config.toml
n_head = 14
bias = "none"
parallel_block = false
init = "normal"
lr = 0.00428
beta1 = 0.9
warmup_steps = 200
schedule = "wsd"
decay_fraction = 0.611
seq_len = 384
doc_mask = true
steps = 13837
dataset = "wikipedia_en"
Each number is 500 + 50 x the weight over its row's rms, rounded and kept within 0 to 999. Layers, rows and columns count from 0. Numbers have three digits each. The size before them is the row's rms in percent of the matrix's.

# layer 5 attention query, 896x896, rms 0.0179, rows 209-422, columns 0-63
102:443517465503509467575548477475538510551446520429369498548547418561579543511536498449512512441517467486629546554531488490583554490528532518395531473522519475504519442428455420467521365518488502
104:404492546518501495529430519536527495563565500458462518513575481595549498513496467431531488493471552496505482622509548486524554618478449496518536483511370452470568425444515406453496443515438494
103:468536515561459420432467458468434541548466446463477429516538492502458469564526465518545523528503489511509433448496521410547591556389467533460608560446481522521503496538479473554525446534492507
106:459501522484452559581504454439466500528542469479537459529480491513558486472560437467477483514491533381520458476541586537450525488481491374430489550550611509510506541488508501476453549490627497
102:532399466529574411452505504486446539526583484508454454513503529585532711493389537397491451419519423474518428475547455455476579489499511493425565486498382554523461468414477493547518503497601553
105:466430426468445517507541450534572502452469565568471444496487519487502588426501453417511582487463414536570479499474531513579493509477567461496523449478546572502437451466506546530472466408533419
104:459454554626499498494525543493498558566467477552502584514463550484586513537495568427451539457554540440408472473482541633568418497490509476474459488472511454486485532492474491399519414512526486
105:534445546565541491451468500425470545541528487526480449565487444528447546530529428500463500413462547559451492474533516555437442540582512489452468478379515550586577550547412447449579553506446563
102:470429530455474509612471539504398524534468527518483496451578581503516525553474514432489494497575505540480501511430496516550441425538462439448509420604430437404449558541447542440595556446500504
104:557510478460463563543577444498504516469511454471445430580475498505512500507556580478524508410576636491539472565593518494475520514565490525601452468546496545491390558515555501501497566488544477
104:480503419478531511495492428515529523460442508595507424442525438478546509539487378503444497473462606544479519473509508494495376496460539545417436507454497510427567557445476557426419521576529480
104:533499502472594464526556439508508450519461541476573511578502490462425438497581537532570509529445539449466500427415499504595518479443496418512511380515536507423540512541499509496542438518375452
101:567501456485571491418534472446521417528482471480499510548443460572529540640458407545490534581528459450539429513506495449505491508440399531505445525553456542519557500499542595404487471460426513
108:473572522482518504469594501568559572531560482515470599511494437480597511471436383484463455446522553427476496479512425489561441600507505503499522471486519424571494539517569442524456531532492520
103:475537496523367490623481448554488555500540457522473571439558505498419463450518471529465534476481436447588504443495445485508462522345487491515564484542505517524438393497522574484516468540435565
100:455540517578682450529480497440469544430513458484496451491500515551470457458512403499524503490465624340517467612401498506447468490512466494528475462464527568535541471450484479479495471554435449
107:502414414549480414471496546483494396524494519428479470495511396480537562513565481573481552507456478522481487507442471429517521455616401568535489535490516331439445502510499544487419524481440488
104:538469459519440612527593479531483558495485418524504532436516432506508574569524417431448473474561519424623580461452465534453442468464453503476516488481491529419592440453507449500449471468482479
101:491554468398506496579454550481447523507529383476507547475509467485437469401465487474472476580436464407448552566539416511518540461530590542508507513592627490552523403483503550449416538494552492
107:553448448485486564576466467451454551579486525448537456492415536494457602456581493507559574581546552454458461517458425436493524560522568538447516606517471516524482500449514489551453476490525473
100:466486486514532581512465539484486521571483521511414417488458582508509556560560458483577441467492498503606467520569540546524475493431473388488537441509472545513459514546416464572477452426545428
099:508466510498524504468554497513478572536459453541522476525476501454409577562535504491509464562475524541499471465489511451508532500500412552558442394437422455470504412471512469469516531517537519
103:478521496512488536573544473527493480478486417473514536546555485485549506485522602442562524518511437538421519445477339536516432480478498439550486539493515577552667478510475566530511457545454498
104:473493477484558484632472553559542527532501532488437437559583584507556476487504517411482513466552383559483479511476500449510496469481405424500507502482478628413486463502504443476408396481487507
108:447484483497419544555539447650402486472473475544523524491546462506486388564494386568511504502578411478410500457525428491535557566550443482451438453480554501527492553487498573532620498459454467
100:460535521547583557497462519509410556483534548424589476507529526576524490444472569480521565500523552412480476476471541511614622501417518447543513551559530457513524530356513489502450458464494454
104:462450555607510524544487404568445450468528556464455550576454552455445477511491571418578562512462461483542380498492534474503512513515545469573435614613510516512490529488532475451555529453558479
105:499361589418486439398460536456490436512443544410553512456434511454480465457492441501464551469529513541513599448524510602604455454498484483442489547423561548527500500531507464437564519492572514
106:394470460523533439453463503381520404487494504569583488467508529532498542438488525449555541583574483431472532556530403435500477456499490504492463482405549500552505555416540535552428477509534442
106:467567485445491451539468472519441547502454484493429484471567528532483445499585440461577501584422584435488496530474549569454521521572449555391485547542452556488545386513512458507553565443449549
104:486521500539435553463518463483472349509501512509475505579492539425421494458532614436545542471505590468449509456507603495559464514511621539482496482430529469555530414464540489515553499505416435
101:544549437451408498486478534452615611555576534555465429528507536451540414523435454620573554511515464479542525515470505468560509383495544504427582566506460472524555511492532494510472433571530489
103:474514488483533475509448497485484582502461479556516543553479491495492489577523440424514597585376470482610437350484492505538441581472507566557493498540505502464486573528536500415555621530528586
105:451555550466486513466576472436457516561529455468562477431476522531560475431537608517480464531446440492459483437570563543507533509457458505446586551507541492438530516529479450486456411490586574
103:483536442490537494514527557538565457506583535504462472535538610560564567502504433489480533487456473478512470526561511452524455539544479540493540434507456500519478494527479497507511537526514493
104:562507476551466456514539565466548471625397489551521486538443529461460551517467541510450454480455549471467549505496469511586514564571519472476550544534585566505570514454479509488485440474513498
103:443383458503489551390596539477519492529423495436540498462484466547537523379469505539549561509466487487545575514567503477516477483516472494542428422502485521590454482463528518509532488520519520
102:392482599556405505559446442432484448510566423589513472428532478564542567592457487517521510494431573515462467510455397473415563571529572563529517489495562590402502497545497473532491484480546462
103:603507544463501535440498543476473445491479456604508442476523590375620425445462554507505450483490476480532469486432543528514608435543561558521579431536491525439443396396480418511471509486481513
105:501459497548503450486508495465553548400481407509520439456492415474428499521539573617412410552541471482408511544391572543559413498533413454455493444508510461429609509455501507488486551443516413
102:372488436453535502547531550472575458506595469563551493535434530523485505616543540562487670512502449482614456377412497637512423441582388460511526530480453521472549526482555568503491519424388519
104:427562494472515488468533533548524532456477494492539508528564528515516456511531478522549428596581457507462564583510554531516546518378509526496425518461577501634508517491513515534446544520519475
101:454473447517497448532449549550563488449532481506561465536431524561486555486540418507476439461500460572562502611479501520562457605584566481527550571467589480558526617527486486462575517516433507
102:485436558496583449525568462549475488423470512482530584517472479455494530531430569562521498466483455542611462472576509570493486527555438513496432510485482526450425570596471567609490560538482436
105:594626504507484455574502495429517499531481463470468421384492513490393509469475435578458483358356543469495553611446541508548507497464514477460454503493509483589492418652529452525511536516520574
103:489457448420509541517486515505425418494571510464558438539496534478495406478444472526545472464460532507543452491520570429470432453461479513525437453483421591543486474570541455598509583523503555
103:426505446502561454507485589413488517510481505452524534507439530405545340494470596487536554505572548404508554559505541558511499490468443433503521489574523570474498492450444556462456538562475514
095:536552517412449392400411562552496487494516530510514570480521512512512497495539456510475512606595470461538616439451528538382470425477543477526593395505501519541442559587476591511419516571483521
093:486505526561499408489475478527476445526443457506515470445459517489466599462513466465460449529384529561577462487446501442501583506419505471514527420529472482559520451470475566545508635554575511
092:493515451498524553506530499411503421476584522474473508526515524432499475455464583491477379513468488541529530466526507541549524576522467576493583518493431575498520544554427500494472526505576414
099:503512514403502548493524490457512462519524525450516493515456511405451536531542528498502515517479485500425499523594411472531576564430516454469467495482476501462492593467431524497424471560480493
094:508646516463528447512497540479555491420436526428496434440532528549455476561593463552513540536570498486505527473492417494434485498404466562524389609489491457588422469533547546555568576467475581
093:489591530556502500520422536542413451519512457474406563526492533381532468397507504469530540489438502471386516383541539490443541422499439485455535533469477487515501522497477466493498484500439521
095:500397554514577565480484513475593555502571545497470445538490493316503585497576447475538402467508503570538560509598504516529457463535534451521417466547519510426451569599472578564507477499491539
094:465446538441529540458440467538490423565522501453404526488441434583478511423481558506433460537525439484489499477491474470535461534551432497494466529499498553473449491494542556478429517508593618
105:460528484504415446540514476488487523542485575407483519448418464492444498499525571507561526500490431511467519527516489493438603510578546528456484594483605509482444523524502483518560472495513591
101:577434501527502434507472444488496558607476537466587467510434471538489530524588531508514426461451464582604539454547505373484505627575421499524498506444497515496524463446424467485471464479545512
096:455558490551473538588431477565451481455525412473550406512432531555572435616472531552489533535509486455497540517514403520518475538520591506493519501469605439527516498570430496560540553484595526
095:510493396572587574522672483506598560467495468456550495511486375486536472433519431546496491386547514461368534543409410520413468571505366482526460451524479481493543501491484512476477428569463550
098:472489427408503416492413512447527504533538540406522576509402533469471455540454445494455509507496468520468522501436463560525425525391515526487490428504421466537493503526519534461411495429477595
097:541483522538528516406527504491410552434448470488443679481466385487476469467526519454584499473368477407443474485564541386454573489485461528555498466498463548447522569409566572439445714511542545
098:637561546526455583572501552532500521609484538503621543504426558519495484493565512414485452505470416514568524579587507535550499431529622449510499470522562485561460592521501470481496447486476464
097:442521571389554448532474433471516480599407540514531519546536597479440552451540480524421476552429480499486529599579534582502497499434553470548524621549540462583495397440525531514494530480542524
095:425486608520482500452509484510529540456423443512498523508569537459429582524564559462506431497503579481497409382536471524576557558420394508497581447522456592521501514568462565539585469469535546
101:536485529536428476499504419501496476424523513427491482440576420469542494564527552541457414523388532503529536586423461430462535566507528511489435548545492397440517532467500453457576525500574559
098:516507462472460507503532486499564555552392506632442547493488468491558498451510587456506489468438506397448437472479467456422494477543578576550515525598494539403524505603481434544460488517456561
096:475587470503453500471449538457500594470503539515620481546469418473551495505470466481467548576483477531520521608475558505497541506527456523466483506573525470589491565546479494495487408559434461
097:508562500610416535495515517454475558485487419544500500583461433610492516537508450494450489531421455459472467455525528519545461567529551454502548536506543612517577473468408474491495439592464474
099:489431433572425450380531541457546461475611567526501437520505437465529536499491550485542479447494525500455508509570463459441537503507536448609489476595496518474455504524480474446515575564530527
096:509436535461466581568470537531569508446372525516514561473533580461500511517565507455591522467602448485504493459486614525479386545516449541519536437433492429472517552494504487507513455427477524
096:503444463478511444468577399424563477529533437480500467540455584534457545574573484569560393404521500562524430546406457509536479490500383568498464464527558565441566448481462496557358533530518526
094:504463517571541476467540540488508446501532430630490588507604568560533549446480492390445423527426530372515472535481459574482455482520463476513518470509483424519508495564542451521533481472462410
105:485559524579611535521487540475421512541527540449487505502490545373453561552433506417486492538512480448404522410589595490449500500435539541445533464504491423507514547522504536472530540469496536
095:449531545445495483455493505445571409534478443511435406621476478543475446405481485494498559540588480537538470498561475539494527513537586526427482546554480475518413449510568478596432486491528410
091:561490445547391400400444488578331466556479566540490499526472472518542561529575543354476509476486454499404499543522413472520492479524447518488465521527514523536509500480465511472502477449508440
098:541507609591586412532495438452456485491516484507453502458465516424514508575509450587458460454591476545518586512463446534375418448533535451438491530376450447549459520536503457499592524530483471
095:466419429507496519537470504496454622491487524488523470496533447568483517540449484504532570534506513537483578532485458432489487489478452516488480532494544455356495474493451467541449438579471489
103:451510473489523478553471518547525484440459499459455449594488477558584452563496547497515531428562533435439462507557523429611580521414532413571565430539479531558515425494452458497522379570478474
097:530552473530490471450502443481485512556595462503548533560483441480502468502556483512457528529520552423480395525513424479477465533439456457532589514478564526507457558563514502496440443513492559
102:479520452533515486497373452565453428555540451436447514541501519469470370571435381408529525487522561494504492436537610439549442408528515525502432454483505496558510454508510432465471529489497510
104:493559475562476525513471453432554453473500518465600435464543450407456455529515465521496515536502528492466486499472435533504511523524526507478465551451557565538560444454440533548490512515432506
094:559479493515530622510499526489558480448554494448508531408499506506531508581518645614456497529455485497550449406476464426551498556539566634517551488553522537499626411450488537564466604470477495
103:455407477567502478525609533510538534437539442505509545525629541465544542448554438550524422535462530503490506580434442492551589468513564485538461477499527533461520517438525453542451445507551479
093:459484394503556337534537564565500604481525571591453465445347402487545536535561490506569526492484508507542580457626522487576450573536487536491497456490461512466578478491552587532461404541478492
101:452488564443457456505597457539496558504380477502478437433501448602488421539521493528495491439505437471569540613439557451555516512562554508438466493438455497532569517393449428498442535459536562
095:448438408527433569472536430545507532453475422538502444449474368505468602556555512494495524374538453489426504648439450450464513506547480540435514532402534442444472529491533518507485545487449494
094:513541447428470498515517452585404480549499530521581513505490559534443495446490472418415479432462501476504408593542607527522541519459517563522517588601468566517563603544465533468459522485532563
100:487456463427487530356524437534520580501622568422593434527458458540480488506531537516481554533519426548526520525436574455427584436417449397504444459546519433619468463506435427555552485486487475
100:455545539482498530490500470473562572413432423564478573496422440590484493545468433565524493495509454537486539521514438440526440541498485580391539581503570470474505422503501471402545442520551538
113:468514460438486484556491529508464504424500493505540530489553528538507484498481525524505399427518552567554503545420493473503470555444567469497586575504515539457580514453538485583526523445601517
094:582449380525506469524542523527573588517545550515405502417480449452515499533512536502504503496491579460465526553477471423398436536516560503526540516493518537541546572586564519518490492461452497
097:577539455565485573488486419458459549443488568450393467509543494452470489582523537529576436537545517481556479459414435499516492525486430455510528539478454454473556555560540510549566421471491550
096:513466521478518510481492516515596485498577455473492494482529558504506435503476512558461488532426514423491448528537534465435377516393435499463504515448468522491501422419474519527399514436591437
099:501540457516517493498449505461479450526534522465416448544535545468541564471525530513526551509403477555492430467484556450503458456532531444568466434483514538527377561520494496481552443475437521
105:478535583463533472483405447522458475580571487517502428554455501530603454428512579435463583573482485450489501495568555537477442376513469506556547464548447502474535593477483523431522439465546491
098:468395448504450560644474522497480614451467564432500568440619630494511579471499449583522460578464407434409506524589521472524561511488494454497485554495527480475555440495497509486402460516419416
096:521541550528534487546501425517517510543521616538439395460535563503547560464491436526485522483521441556470469466507562529516467452569480462504537449441500426470443517514474422546597528526506473
095:443354468499536449455439481516492447450479535507564493491631479411514450573543578459453482563510533494491534477503428562519542599564590480494398520494524414538481547474434711495538449481575500
098:526519505468412453423500537433543528406447542459515451534595406480522470553481446560485466627501532407463504507563589484519439429435570535425449403530458485476535522547482518490480628521507441
090:541458487490507442576376455531453453474478528514563516445487528581532448543607486529466445508469539530409539491526512536499519541444575458562502434399361571474499459479459457440434536490449591
101:468403486456527559472454480503457489532456531468503543467461607470484522490431512467505401507446574592523514385548568428507563501519536533447548500402489437472446466511481462557567441423533544
101:523551470560479528488563457468518530465522506454530454553439387465523454536453504562620597508534502445494497515473480429498476488476473413533451530580432579422617489531484555518483399471458472
102:443515430564535539512574538553500485473468401427488435417414488541487545533539432470498445393439490516400517492441475625493448521552555490508525522476526548440502449461518503419516496531464510
101:479483533559376418568447486508399490564547447581397488532426581522584488458498530510524479588526494491534503573524550540440551484497466496465527567483556451461483503538518589498513487427592475
100:552431486530461479525447435435488607387461487565432554525510433508484526568507516530488511421493509567506575665507545494502462474527504547462455573534544557467529484464467457473452520466547535
095:497507445503451447413533509438492517485495480536577537542428450554473596435427519459599493504455646502401421557465550454405509487485405561522522494563549510430566462526524487496528555488441504
089:499522563425542570501517474514386448521433517447516492493496477458525381478472477552470490536568460466528414549434539466525493583561457481615487504569457524550443457544518537545465468511508393
092:521542553466530515482511484549430548495456489415446483577541582578497466417589492476513482471425534552432514403571558411536429408522582406546507461421572461485545502514522430551444456467527413
099:456417446523498514572533533443499429538605473439536516502535458555488557535433572494594475377497494545511463550483464487559465567496558554502359565440457475504597555468528459460533533502539466
105:539508499483554521514450536526539465576505431499469564491487548481446451494507369492533488559583461497450576540566482633442484437529477501527484418514520509516439446526519474453556569405548447
093:513460625548446489576452478483482546552396572596473522570454459548421539563446479475476445481469429469390510465553438551436509469506444493525454481432463458513552486523540504535567492521476554
101:478535490492508417448519606536513480508420464519513500475461522521412519462533529502466404536492529508469484463501522465449431464437471430527477502527606499473409464486457452526471402527524513
098:544465532444514513542513558507499411453408588483489547380530541429513483541563506501560504510533524547468480491468466534514473448583521462500559497436468478478604540473527554446532533536412426
099:502524498512450441421573515536539529445500468616516494417507563469563530490430493449508395506492527533465556461514489528499491474507497579465597507503452468519467452523493468482508568558431592
100:514549532427546515572446466530537479513439539429508567548574425508456505490541511534388435539515503566593475519442488433416369547438444527561494480475501426466449533649422617536481556513502412
097:482488444524481500452531567393452491470445557578560525561565520488476402474577540479511478520519527416493542491469511548583489459463458469495494385562564463536497529508450498419679414453448518
098:544501550525431550568494535420455507539586504522516526600549568519517576475549483514609465504539554475537557514499571554555535466506589430606431429492535567507495428425493489425480409417560481
099:463535507506505520527579520543402505499538450506467474509455502485526456552579594383521478607469402499566519513515419509414404559512530535549581566563480454523461475527524477406470469465543456
103:359597589575544460528517507532559499445473457569456490501513506547405524480511452525451538435470506508496508474461441660399507523567626474551481464509430494503545547475467391507456534474515540
098:428448468482481429473504500543487444494505565487337565541520492600497490520512556409584573433368477430489466477504432483531497409552550520491412574502398561415474550454462530456530462483468551
102:467482473472550511472525546540502467597523530527437642476579473538474580460490491503519506464519479458502468541517524479492517503536607508428370376511497613457496441450561428492521452323480472
096:462383568500421569505527483578487441439405479474483400571602550426479455387510548485496493572505607546445531598592519430425559561556519554542527369535527489559523545501504539584455416491464506
096:532494419474529513500484525491524546498494450557477478473464447462463411506455445520536485420555503494454388530536552596554587415466534481467554472440558450543527426499450466583496439427558509
099:467539493509542511423438462452508513435500497479453455528509574567475557576499487475496480514505519517510496545442419489452539565501505538463450455424435536499539509464431488457371551505484502
093:505503485538464527412414504560502557437515414483529539479501456531497490553481461559410569559440490509453607453537458458466470533511516409561505483439463476443507483564524548541546563552547556
101:458582488518503477530513461409482553552570456455497521524488495553444570489553587475483443479486544540441445436512529509462553483560549438474474506531512447537488501410615469486544452416464487
097:594453434532483490617498494533459486525501480515456507570439448443475514454501475488539522518543513509598522456555503458550540461504458550503403501496521576430344490476571544438540532642460565
104:469581568453516523412551422475520512470483516437457504468465503449489536571433591425507483457527551592530468484495541429519451535478511353546441421416512544478603544511396515430474543500527515
099:451580448514526463510479462560513570553564447461509547479541519528492491472483474490609450587551455484482449381444444482531566519567533585432431545444485504484574514455504490499500482522419519
103:597496521623491541531448475383527521515413553556413465567477525480568436527454479559461546519469566552452468438398565461557452507543429539452468516548573590548461511501530546512466579560584500
104:431517583539520398462508482633559609536428471563437560503559497498434543458617547500518501519498505551411523452458364518427513560524508485578550494508501436518526475553520476525438575480478482
100:535535520563528452464516508503570516513577466473504552535527509504472521503625550521627569523524507578505515536580401490474584431565544540549524466509480519457549559444510492520470514489538436
095:551528335578496518435517469554450535514523554526579489426498455419490516439464532409495515547481458449456482535533519514529468473541570420494500568539483487553446550479499468446448522460511519
098:476468564554522470463615549465604496447523495501418457486495572443493497431486568478457546507493515526521514517530483484527521437440572476524533521542460473483558603513459476433538487533473542
097:499546549483491449444504517613508553425511454367447456463603447462500429484529450479552384504549477461558521560524446452512517473448455512467510514512549463478605483486559538497522652457559469
096:546515520512430552507485533528498518520533525560480436500445427533496511524431509540512490494527385488477534579459434527496591434472621539464532508517552461402553531426561516443565444553526552
100:488573616520480429509567449510505570480469574545561554497505589547506485460529489533564500534587481438411475499488393474563514483416531521533605551387479473489451461491505534392487451472473465
099:486551510437459474423507471559512617522554508466445557460453441512500568438517394437461559536462529423463497502465465491446475511525395473506542478499461543502466379477572524571544501520451418
098:560483550513561504482529516620490545554485492379527478465537488542508463518509604457519449487497523521521510546372369441561560476602518515536563490612548516478377481582530476485459511469545537
100:530470500535611508412519560604534530478520405562451448522434570416416500485475436490478556469441534544457523437474491460500430497493537518566524493388565527481565517529452537470477476501517546
099:426463561463530550500570469501504525521508602538569553449547556454459485509477595479446576518427551486414560485524542495419485560493539417575597524442574577460455450572525402545634407483453447
096:463457419482569519613465497574487472531548430572468521507529562530527527495492517491538572517481432551495455460503455508478567603489481538568537405533443488469487490533515566489530489547528539
099:568527442506452495556501471555490533421492549419432478543490556509500474506395445527458520506523471480531632411536458488530456529490535451471410470465554541475616618479475622517481440521503540
097:352546561453500516508494530502633506489521491427376509471559503529494534566448549607439541516519498478431555492548530461462500532583439441461418545515538536502489548499496528525580485508415509
100:473464496560528451563560527548593616447417459530506489528446370577465493525415476477512516444511492456568509512490630555461536557548538462543547413503426531545470476560477561474458612515486482
098:451442380585542547492492473487460489504530554440450504548470513483474504460463488456484415483533528446351635574452519463460476576472511590507556528509508529548510513515523483523498481542505606
099:469495553525510531430508530448520482523492532491515577514487441443452494584472547518404499486542463474600490460569526520444519585457491501524466457594438518451545436453491623469529504483491425
104:440465455507477519463508479446517487506489531494508505459401585447495513544532437449523511595393488544416495490489545569437522618501379514457485561519470447458487410477481467539677436473592488
096:566497532538488414466532542530449514506387526449495436426462490467554559419507515494524436569466463532482580584497515539353495435479617431482523555528453497509432469465394494459544567531425473
096:509475529466543410518543548561535535494438500530555363583472474418503480410407518477498576463510555484496520553450457557492563423616403514437467532502456614477444413565476541518403493562466535
096:417420517428557574476436543485481599509491540407550469428489511493489534510569433570493542516501420443485429492419475495502386473449588483502497494522591484506561461454485466501485487467454498
098:545519573537465491459562487481513472464500544428419461502467424525535491467527568546504460551504502524444502558585461588438470613433528572575445461557550511492594540464494467462462489493536528
100:484556454519558502479555441456561368430560518486426564538588535549543524414513501523442543506545535439450399478494471548410515513540563537483453566602510513408487602513520489419513433531506490
098:493533479508522544506569433410443503552455530512447494483477481497505553572407467538492482494444507448487514414409584551511474475471346480435464557500406494459398498514390537486481544435486424
096:535448448493526482677538465580499546584468523501413375448470466602498499504549444630556493437544430459447516507535505423451556546531453503440445546489412497443526468409453491541477366567567499
099:490477583498535474497519529566534512428440547467513472539406535522548469470495475577542443343496394464483476448500567558519465501526518453432513454421445530541512541396447531464485537509458471
097:503517483458556555619487448553484444599483483558543399545503535514653526400559498479465490532485513425445562470489488492438565494466580478501538489405462503588510558521477456503454538514482562
100:545484558457504502464578505566499544542476422556501421496506487511531458481396531529561472503543489481537411537492609437614432519397505530468574497494454467546394444452521430543509537536582559
096:404490554475526426563502589451503522512547501476478529547425534498516484472537466553482444564485462425521547470526457584512498444467454524565545460582520544505573523479497471463467624429482409
096:556548525519449493575414407447466429486551506411468457524459416451434465529501640600487503527579496477528554418499496472449448504475577524412468535476456515484602495582532413518438524523421416
098:531466473462399538540494443547518649403411426496517513411488491555474451464541436481523557577491400470471406462497550514456456441500437533432532539441516500483569533446546446363571422583529497
100:495453566545520456533480528478510555508454443565493479518529523426456484540529532464501479507502515531448478545478494481572511573501484511465499489512517494532536466490490543496517593515541488
096:444439447507515543517489526525527530459510465596461553466487498534545454564497553463513459516560546426471520503501393534493420519496455532494612541582508563429493385492471558547408548490422521
099:545550519483467543517513501480487547494535488437537489481498497571551523511453549477460455426534501464478513455443579526494532498535550505487526518456505512601583477436390480483511382568505409
104:500533511550469478560520522486470570565497461560542429498582437526590456566452462542533465573464537502569499532417515485540551560434443575466536488542445529521603531461489583452419386496475621
103:414515504553566450432497524532506498453505498424546459471427494559472448505553409470447611538565482418522444604351519478508459501506504487410525514544544453571454407533578497457554472529407456
094:530424547475422543405525472437539475597454617410449520540448507469492510504472561467407423455475449545468533571473487492498518605439605467478476527408441466478570522555520499539535529431560530
104:509417497508550497400558415653524558466587486596506488460566506508439521495559562517487477503458510633503520508589458470451534531531523482546499494421557615514565514478404561423457544542591450
099:482614423481472523545540523564547478480434440555570623450485497481488430459671574487444398409526456504447533504513543539560455584546525621519581439528493460556549499484518491489489518509517508
098:517562517430549497444493534435508459490494540423579480526518518491429490534572502541518488484484546523524457475446486505442461448434450465419555509578423537533500485558551598549536542506526464
094:491480494421594518465426513452503510523459466505529539521426536411522559478488489483522489522496463540529542392592473497517519495441414554538468498445510463531464506491493474543486549493474625
098:487542507425480483469507479541417493475509470482445450469515494474436464579505494487584448523573472497447573478556332554536516536403483490501459473524470519456539435480396551426492427520488512
100:520567538434526529434517451477426623470503530519531444496549545507578485508553479562491502447493508427467447465472499492476527521531434542553441531449477486478516488477512525517505555456571527
098:517559504431406514576562547500541505447454461472584417501473520407537552448425535560431480508501452527524543394550505463454487490471544501484517468553592470429518517498520511571516471572426476
099:544490579495437449474563446523460492554510547506539448514574529499474536514446487455445516524504548408443551497454512516537470502514349503462536554548477448486502476557468582549529453503524404
096:455568423520595529525541567506530518465556516511536460455465449407483502459566506514488496540559546497596463376467545581547436530516507557542472492558449450397441503559487504435532595454482547
092:453639507504481511515625561481464547437461562403533435521443469511502492503585572488474511587463464490499518415541481514459599572520480541499549426462512550498450555520485547374427511517496562
096:537517547561417494515426526435516426598598455397477515466461484520537477528482473347519559499511536510448520458471457441448523519492526557482495493538501558477540473486516544468489435427544528
097:516478430520542543481510524513613429447513547506456446535582524370525548503461536600571534449478533489544474422417460546411510496490623489511451535479498428464494571567541419532505536554613593
096:439511532579505509425525519472525552476481508642457548401530520568467528509455430562477585554454531534527578520446427415561605525439484545447521438496504494494496455521487576551451516471560564
105:485429507529545532512428497566561494447461508501539552541549510527512457535464426467538449527554509550501495489491461458550471517589573534446475513432515513569564486394509528515510437493583444
097:515451436428548525505544524603523531497519517568479449405551450480500504434526532559415496536435472403505494619357492456400519470547441546447463543461498532436557570518520500578535471616497450
092:506483522561485501417510520539462488480487596500511565481487475563572500473534438576532575588456568477447423452458523513455517458479374557464507489444483419496467405505546458622541534520565575
099:522536556479539580477426506527490489625384575442482495453585556504467517553557477475470452476521522547462543543515494540502512480503549531540472519445482450425556555476491455495423522443478536
096:565542487571476491440464509532446579469564452453461528463442520524516427433427494484559540583458508489491481521490473497522449437530514449509495515455427538429561417371530466548558501449454505
098:525573550522583496528539504461443451495460433486312540467507497431492471528510435483542532568503367537487509495494388551518412474512464364510533492522578531555492486494505506502450519471534440
094:551521559476499527463462411441554492567399487538471460533486519431552430539470454494470473500625448496503456552487506518454591450480439571445473434457487519461588441563571496489415497487575521
095:574568465507489470531493438519498563544476492536509571552543490426503501551511429528475541481487559522506486429458610531472574494490576572511471588444533498559456453438445461559464434582590540
090:473468438501544567430652514484531525489491572394565522578473451478548488509479601562534546491474553537474538565503458436483394435557527499534559592520511452417583369495459443567524471464502509
095:530422430492477394386503564530456461491458499446544564513549407451508478505595564516482470561469514511509502593453527427516580478551522569477559526564499562559480501483461448499533530518520507
094:407491567517564535523522469531475513411461501457502468523547499468488557534536370553518489423550615433490507535465500449526546540537525536549536421455436478566477490490476456545531487514564575
093:493524564482568464570539561538520504466455536607499507498531657454450515601579452440461475553521474544557552502466517573497458468546513459467563535503426577522484390586530554478449365511423536
094:468566573542435493463474532473472513486494516478469494496608515533553506506454512500479522457564483545456476523500566466502525512511488549458453579456492539442501491480503522525405478549529471
094:580536385603544463503474510437475470535480566462548525601458464522537523442424443502462534506609427498402489550537492571499438511519447597477448466541482488475505435395406534506449589529445412
096:510478480537472506568462527464485503456583573528492584486580478418469495460611589444501464536426453585500659553507441591582494572478507438523500526441495430477494560473559529439549391562419451
094:538571503454513464410466457561596439493447511597500481440491578521505537493457510476447465573637548492431532575506592503508505527544469480488520509516499482556482548548550556662410566471404523
094:451489548538424507587425507533473474477643496462534468466524455538568506395510440473501485578505569538476478547560400482433459537405505549458509550540495523483553409451481457503451498451563482
092:523574555431556527594391484515433433480564566478460568447580522458468481566535543433476544469500483450525510504553495515603526465423525342520470527468525498526538461446510481502463479517433521
100:437528564481519549521456508477558495528576579555422470499506401523489449540481429503498533440486537377478483440499512442534479569453552416455485445562532493491597472512520514515536508555435476
093:514490535411622496497544451543482479543520475463398546580520563473473512461424566512515472660523538415494494441580400499507523444548574573511409561410521467506496479528466487438355571509534504
096:544521408499529387533411529540577434451568522536454569548504530482567552550461585399518508449410447479506592531580517445595464497480462418503497503516568434446603371487505414432538457450532505
097:515540559345463491444427560460474395495530472537386471508428534504441494467449430462538505490517552500576539490577493459584550474520470514528502530555439522493461458551477574480499533512379457
098:494493468431369633508431429506422480563445443447491454424531490536504481538624548544480504546478453493502547523520551535553550348446533467449586387565401499482501506495430493515429544590468544
089:485543426570452598546538469539512521541639539427479497501440484536523481550642535531485438525417437576508461456473483553459468541471586535565455583563514448613488438489509414531504444443484467
094:402559569541466374555541427527606467509539464503482538576511436558595453487491547432448506456462544565467506512478550584360445482486420450424526415446525438477448431481542512532500609412455465
090:572517487512507521485458476517590548524536484437523448570394552529409580447518409451550454438524543574479535488493415552582528481490531540480465495456443600579613565478561535485468551523580509
089:507491512473530449409517505530609537454493555460602524478534590583507478530500493566486500586465471429493584497489542470535427486382415434458527576471460547580577520403461488479564549490441552
092:459483440536519424448550511440534541542478516516479451475468425480451607455525558538522612535550506597432565521479522406509495440599506657523568481582508548533439551502557453370500545623452461
094:479437455423581531497481504499524472490544560563489497492627500532471525486540437525562482531549492414623508508430480512427416530451494511586483448541451508515476513479501477478462439423616553
095:489511420529527529506483574580447464519518469478561476493494566543571474578523547483531464498490514479462592533552518499492478495534457454494540529480501494505510527397579402483477406565477555
099:517502421514468497489488410552488523553458544500414500536500419451547511473486462488518530442424535498449570407461559420428471470529492385460527497536514594419585507571520455519514580443440456
097:519529488516546503460499546470484491527493510614458488439573470520491590425470520442574443478429475511457516607564458477446592504540468555539507479483522540443448481469501504543541517407392484
098:517463589494489468441428547446570513594563554506444485537451433552496632502457524456513487589538515536477456417559493518536551423538519521562556519538417495488469492502490521550594552517524501
096:456566471482497527413614493563587501509468612563444574507451467453501352556541711522461426511464440424528404505364528532471429573516494508541471458474507407465426534460509488506439549403545519